{"d_model": 576, "head_dim": 64, "activation": "swiglu", "init_std_o": 0.0, "lr": 0.00246, "beta2": 0.99, "grad_clip": 0.5, "train_tokens": 906800000}
Each number is 128 + 32 x the weight over its row's rms, rounded and kept within 0 to 255. Layers, rows and columns count from 0. Numbers have three digits each. The size before them is the row's rms in percent of the matrix's.

# up: layer 4 MLP up, 1152x576, rms 0.103, rows 38-68, columns 128-191
# down: layer 4 MLP down (transposed), 1152x576, rms 0.097, rows 38-68, columns 128-191
# gate: layer 4 MLP gate, 1152x576, rms 0.0993, rows 39-69, columns 128-191
up38 104:092186158145117147113112097125135181156152126090139025126082062120124058134084149119108230129141073091148122081121104161137104177186082162103180120122106132137128151116098116167134102145152105
down38 102:099080116175163138127100120114147143131085105115099134103168185196115100137160171150094133065099173131176114124146102136105104104109127127126088144139165121131098087077146146136114139139099142
gate39 083:135148135096133162140128123123102133125138121177150110170099111128111132125101106166129142143112146132207144062117125126179086158116107109087139108117121147151152126126103135161097166099122155
up39 097:105143082161109082135100112193160139143118095131105116096149140165131131115093102069068113165102138164111139128163158095102193100125131102171110119147154155141135110098157152100147076173085144
down39 082:122115135116145167128156122095069156133161103132130159144156114090092110132115105179170134113152092129154106081114072157127018133120115169095124114079087144146163088114086136172114177090129173
gate40 098:139172130111079098124166145088110142129091135164110214082144186158172122099145145159121118136119118123120160145100132146141153117110127148127160127098114086121134105156110121152103086110192128
up40 093:150109130120152137147089153101114120134183170097065103151120173118176103099114132170149132119175159147175110133121119121142127065086174090123103072109122105114102156105130151101198174117129150
down40 095:140154111164124085141169101118094114073132072152168159108142128144082110134147152120163151160150191092161131138114187129139122157162113084172130224148144111146120127128058198142119144094111141
gate41 095:127101133069108085114092116088133066111096148074143082145176108096112116151140169127121153107146173148097117093129093157126154101128120114086183050120106100092130197134100166132164160126122135
up41 106:099129175151102135123104097136096143090156203146150101106167098128128109123122168158142080094133082099108090141111065128124141157123124167124146197105107140149177120089186129137065176111055157
down41 101:119101121073161132000165134121141100170059097149127121168152113113153110166069160167139093158175204135126109116110116128183171136195142088145120111179111163101138102110140068076162117153146103
gate42 091:090126064112112154098160091144166075166107066157183105120195170132128170098206115101102163124105132127091161187091141151162113124113141175138161120087163139156101114164101084120093074114126134
up42 087:091116140135159144112092113131112172119112120087178150111135116113132139084120135037112129088128148139049157191084153115163127178138194161159157107139107090170030113164106121088105102112080105
down42 100:190119134165076090075124124086076146093104091087146180150087149126143137087078110089115123122109196185124161115121176108119097106128164068081124146136072140132146090129147110140132093127102120
gate43 102:117170179096129129151145130079140141110110132122049117093092139182091125138167126127139091166127147165197182133174102029101132092084158150124101154169124059118164098099104126117113090164104070
up43 100:155148143170179103127120156147126124117183150132104133154167169133063200152104098061108107141162163153058162133057107162124088122166121121100119061121203094097117161132155124086148096120128133
down43 095:134151127167150131097152088143135100072081123078134148092133126101142076153139109162124112166126083170181155155128165136083124152119141116086182147120044153116122126174119134147073124162126130
gate44 095:117104179131151044185165146156160089147129154136149089138117184144159217141135165148136134123111121108136098152139121101147089127123146061127090129053127090101087127096167119149106140092080087
up44 097:114111093130071062196195150150154093140116112141068124111130118103084120133149149116169140126107121092049089119120171124092175150112092154131112069155151109079079125185137116155114109069116103
down44 096:157082108139114143111132133115109199107197152118142171131171146146118146160131116132126097133098128121141173136080099093163101132170187132147133139127127112216125106113069116105134132118073172
gate45 090:123191091139136129039091187113165131137089101115132078127177111166072125134182147208153143046135108128125163108156134098141131104104175076121146133146130105162116120177104131144183193159094102
up45 094:128154136131097126116147174100128171111097107150132161147167153158123108148174060146148162112121111105181137121095119105163090208193133062086134183078099097148130140143149156184120168143117119
down45 094:115192158127152089104127116162101143154070162105174127163118134167114153102167140139173128134118126158102100093148174148140137146119151087194100101224135146107136104118139132078066125125148118
gate46 107:167125133150211124100123169116082164111139120196132120117151186109123159048097169117142189166071156135194096125103122145107129191139129156125149119187184071106117136072141109099064114138104136
up46 119:104131106112099166161134140146145105216120115100132193100126076117110110108098123115149102120158109092100136181104144133140163123102159117096118117096082146167139169177072139122183120108078146
down46 120:143111117114147145095119111123171175132116073126145160106085123114170116105077113113179177099121176079108140098113113171129079144084055168077132072156119080132107141119141128150152118220129107
gate47 087:131114176133134082137035125146115156200124149124131120161113097122127085148150142144098163090107060117181160119120126131161175107138133097108112068151098097129123118175133098154082089118132211
up47 093:136132185150125173142150082125139196144158161096118145121145100129078128127173113159082113105084093086190160130121159143114082044118139095025137187148109107102069064141160089096080176140136078
down47 102:172119135057076117171128125097070122160111182133136146074132118127102188129156159138142113153072075101180159093115113121152107102098092113105128187135125160121159100148160121148121207098128132
gate48 097:120094153112085124122128098109152088094204060105103160177100149076142166105128112152163139102159148140093136127127108146101126152119173158129198173134100133169154059082173108078128121096111148
up48 101:068100102180061090161087158164106156115112131083090112155101134132137091095150108109085137124074176103092102127155122139113099110151113083155111178082110103132152146153144115158108151161152064
down48 102:127115093168134023077084117122111112115162084205134122058099213194046127078096081140099171159141105095129087140160122128058158102153135157092152096127190190136140136097132196129136130111158114
gate49 103:145090177121128171151078152133210135086189048112136115136151085071119111187122112114150138073103120082130138131118135092118141159099118151156122132104135089073149156084043123153140112072170196
up49 105:140108162149120097143119118135167151146109157145124106129172141149077121139126124130125092158142112188116159104109096153141177073147106088074109098137139159127127103107190160105099152130123129
down49 102:156167123118126135151092176101154094136103098137122111131119103113166136037152177082102184093116131136155175117164179111140114146089161104085133154163145129097118113124121118094140114093101102
gate50 104:133099072099136088132119113153135156144145113127140164042131126186071051215152085160147113139137080100148154108113127088134091153153124164140158092113108187131144113094185175137138145138109117
up50 101:081126121163116114117106180135120120181095136129060148134117096147101127169102131109160104154107116155110137138134170106131081101132114117202075152095099164161085153089084122070161201183108087
down50 100:133179122148140125105122069132163165125042110132105181170167129091153100183140080139169155171160164059142102072114119137122118110136107166091184095153137137123207103114147146134124149118144108
gate51 103:123125182133115118148089068109139143104082084130130081135137152201101145139166127135132128064154188088129124105172163099171124110093158162130089043125136182108089125156103137139113068113167160
up51 109:119133179114130091104122118059130152119077173151117106150128108145097138149140148141097142100160170125193115128148160154122158132051138142150133117127117131120105140123144168116121052121124154
down51 096:149131200069100147149231153140094149133136162111139146132148163121119098163118131150139127146154145133088129130118108129090106088103092074099129114085096128149117120099084153153111152141102155
gate52 100:056119093113129182066086115065085142116116091102074114152118113168017184115167121114051121171099106100176136099100177105141112148115135147157102121096108080067122155078130098100141098085114117
up52 107:149164173143130138107114173120125175101125157079158138120137130117188120132095070130119188149101139124093129165147177128087103124119153094179178135100104091141158132190137122122103118165093140
down52 109:175115134174134131102140077155176072072116098079138140103097128103154132082147104172117124136149115096188116170102182109133158145110127115121125095174123103103114091115115145156149094151082196
gate53 097:163128118162126145103115140130175172213162148118087097121168164128121104205197147145107114141105127142072122084181114090125106178178144112135118126139122121146177129095110071141090138111161129
up53 107:159084165074127137166094154049142155148162151117128098125207134141139090154083156087150132122189112106127181115115118100147098127082155074133163131138085160136073131115121129123140063106120138
down53 092:084143144121139097098127112136146111157125126121125143093090128118110127123140153181070113103115157160161105156126113126110168231098163134109090090101135133088140091140169127124179090154147144
gate54 103:140152099143090103182135105165109133122122157152150195098100168114161135105111141106103109157107132115116056071095086162138184130141114141084138127154102155103122122107159106146138120159063134
up54 098:214166139135116153164174118121097120121106141070185125126104142163123112117129076075106163103084088122181130137098163110099108070082063127092067097147163070109120104142194113087137153143140127
down54 100:062153164188180120117086139109150111137100139112120133157193106088145144152128120115079072160112139091135133085110135148130169097146125088136127165063185126170138165152085139122116069180142104
gate55 102:092141089075147118161151074081180129199110071149130112134146092078121121152110118125074104140127155154156110165093159078081187155118140160147165155155102135116095114168134091095100121117158098
up55 103:095123174175155168093134107099168117205143070126159118119125096130090167141149075171096100130075116102126156125095074136119145139159049092175175166180133146154130131097104120105128117068096080
down55 105:119161085166104146078127156110174085137138060122127111155103137128172124097065125191105060113133106133121152110104164099148195145234150163115198184136117129166098174105126115140138154151187140
gate56 096:108116169108162136111163122130131187194079107116097079090117155105130128115206195073186163105161148221126128111154126124102151094113162151091152156166148146142149134176121102092121129110133122
up56 102:143130109190144177124155110155099106056128132104132158136130138146172170081151086130088118105085120093105148199075190155178113159172113119167168138127164103129145112142165108093162173139105140
down56 101:106135190081144116111089143134112144081106123095157061103135093126131169106108150164126166105074107166092124103120105096064149176104098175193138146174134120117097205136168141134108109113119084
gate57 102:168107157130105132096099129135133207201170150137180075069138172223095171127140148079105108141131136118091105178163175095099160133115109150100105114160105158128120199155171109083148137102108091
up57 100:114138150130136127151104086131112111109139164133130120182150095122074097170110123141136160122129180154113165144134119100111117127129070165115194089148107094139185093157055097113163122156147092
down57 107:080078159106111160089034078119125110121083152139098080128115105103125156104066101129078150075128111119134081133141171060115080150084163143091100140104097139083142113123156157110082147072115112
gate58 107:116074091136147150160138171165139050155167114101136103090091167088135133145196129095139153127116131084118118159153119125132106181114095116138052093134152113094120105159125096126110100093180112
up58 094:116202079121088099089103132115138132066144151078141122150088129154106104119036158196136160096141103160125123077087149147139121085130107132107154163138072123173153124133152140131118113141112140
down58 102:119180087108111156187084168072127123121164140147200161077106139111158115176113121114124123120130100113064134082086064101176150148159123162149122214159152154093110115123148115155104047072130092
gate59 108:116149108113127143076140162130182179126121164181153160147109063127095130149085082138109154123114101129140160123130071119127127107189140234123145192108136122123146131155135187142137108106088135
up59 108:109119120150142153122094157094196179176101122163104137101144091138149107136081125145183193130175071158164164094125141115147122132119132190125122083103123114164122184188122132139111114093123096
down59 106:154118195087100131091123108091124097119111074151116099116125132099153141122142088173144139115145113177130097143101124086129109140092139134096116117113127074128124143122137142120141103135122178
gate60 101:112119167136163109128109121099121137156135130160155181124138134098101073125145171135126144149090110129137139037159102145086110123088057141152104110096123109128119100137140130128103084126083069
up60 102:133159116079175132112064113110106143153125161090148110067116157143108113117104176138066057118144135067079141148107118090106200194141156099120083178107143136205134118135121027105107101157115141
down60 105:043195159114117198150181141088116126113196090170115094142143072146137147090081160143119119115113096124175138115102163139075128157142128131067134137171116140074116171123153121096140166122069136
gate61 101:148092136129135133169107103108090116156057134070154113137188171154130170087145123141147131123148131145141153192116158132103129119165192136151133094091138143140158182130209150129151097101083167
up61 092:081100111077126146094120115156121132097113103154127134102143176143115116110076131140200171124159130111154162161120157103159141106126102053075153182085138154059081139081152129142119174096149133
down61 099:163117173112132152147131105139120096106170093103175107160159125080104151104125165129140142067130099113130067037088133100122187216129049122167180140102085117137107140067194123140150101085158115
gate62 096:167152126162182081079099172111135114152111092153156096123143119101000125151141111092132113176092109135123073122114109101160120137156125136155152140128168084106173140085092211168140147136171071
up62 099:112175081127132111140125121143132139075098093100133089049113114100089120136078152110073122153117179139159110152146102076106096095145122135157139158119155053104157163125104174113145179148128151
down62 108:117175146123091157082130076099087062114125120123147160080150081110103126139085063134140101098002096092149104123134123110207168131123147131192170107140092096109120158083197180142109153195114135
gate63 096:133091088089109176112099082152143146134170199116094181098070115130146116156146157172142112105117142134121113116130155123140144141138155095136178119158186138158120089149160161101116177102118143
up63 103:127128121168107123130185155176136136095150171082058175099111113126082188085063160136123176087162102138127136137126134126099150143124115182115116108130145103116101116103154091124122188134157133
down63 097:081128174094163149084164108133118141172099097119206116054091171156114129135139151095101186104158178148121090116150109157146140138199144151183101132135109132073189093169206192114113113124122101
gate64 108:122109111090196132118192120158153128128118116191146137181147147115137152159154095100162126143082201126137120106166143117129166152124179141136158133129116141134097125102169132129117117049108128
up64 100:105080149174114110191140183139183102182172105148103127148122211065063140149122089146106168157062133093126125164125171114100119146108112138167175173120121162097113139133138165052094143146153160
down64 101:109151122112084083125107153123153088140093120134070122080095154193084130185079101153165093097087125135074108110125114129118130099165119128045127113086190128108109165186090203167175057124117085
gate65 096:153131192154145137124098145095107163116157087139136154111121117129129118075126128087078114163159156069194148096176103128096156179178125116147150158092115125146165098117131079079048100068163199
up65 086:212122163194123130107126080138098181116122111145128077132144112121113128129168118128125140110078129121076152094093107043146150170123135156124109123138106110172161150182105179066065139118131164
down65 102:145107102182137157164122149090098066139107201112139132108099088107102137086228127142169119128101140126152138106127150129124097140153172134095136112116081112102108084162176125175088138130122193
gate66 093:150166130139169099103122142150113106118080132109182109171091088091130155155126135157089126136083128134072135185103159173164102197107123121058127127177156126098128072139154167081130112121117179
up66 094:137153102153166136132138159148096112097070169085168117122129131084134146117119119166120094147092188091090081159094151146178194125115137138088134124186166117070141185148185180162092097104135153
down66 086:138183089142157056116133135112147125176075149105203098111102143137173094194153122146097155115125131162101154119128152092160153124148149121099104129120074174110160053149120120148112091135075138
gate67 117:136094162107098228151077147168151095175098148111095138138170132076126151152191142049100098120131163174089170152097144153153104142084147171137134145114097126156133136128148125103114196103154098
up67 112:169096123127122133105119074143057068138062185096133093132130090098082160077112112085082100170112146146092135127129125078110080166071213121167129144111115154149108108144147130091142106078122062
down67 112:170162131111126179082109098125120153109162130124172161108180147141125100173116123122086113152169097130135099093115094129124133091138090127144148166145071109199120089097141151156126138112086107
gate68 096:138143129135164204085103135100178131123128155132133101125180066118099154072143115086175111158099164054099139126089068085157137083156142115149124152169115126145167141177128150073122066133106113
up68 100:095180152099127147201155143110109058115144035088133206119106103123122103235048134091110069106057153100143044045128156119101175180131107146108131136093142137126079083130123150124138150092062159
down68 096:197055107120173117116113077157129148072075194162155098131131223127097192123179135166117175135127125144134131171180114123117133129125139144128136115101069113133120130116129123125141160124149147
gate69 091:128064095138157116134183143147163117155132078140172136100119087112148153120117156140116060122149156119121088165155180099148148131107103142080069093113170115158112111115141126148156130133132120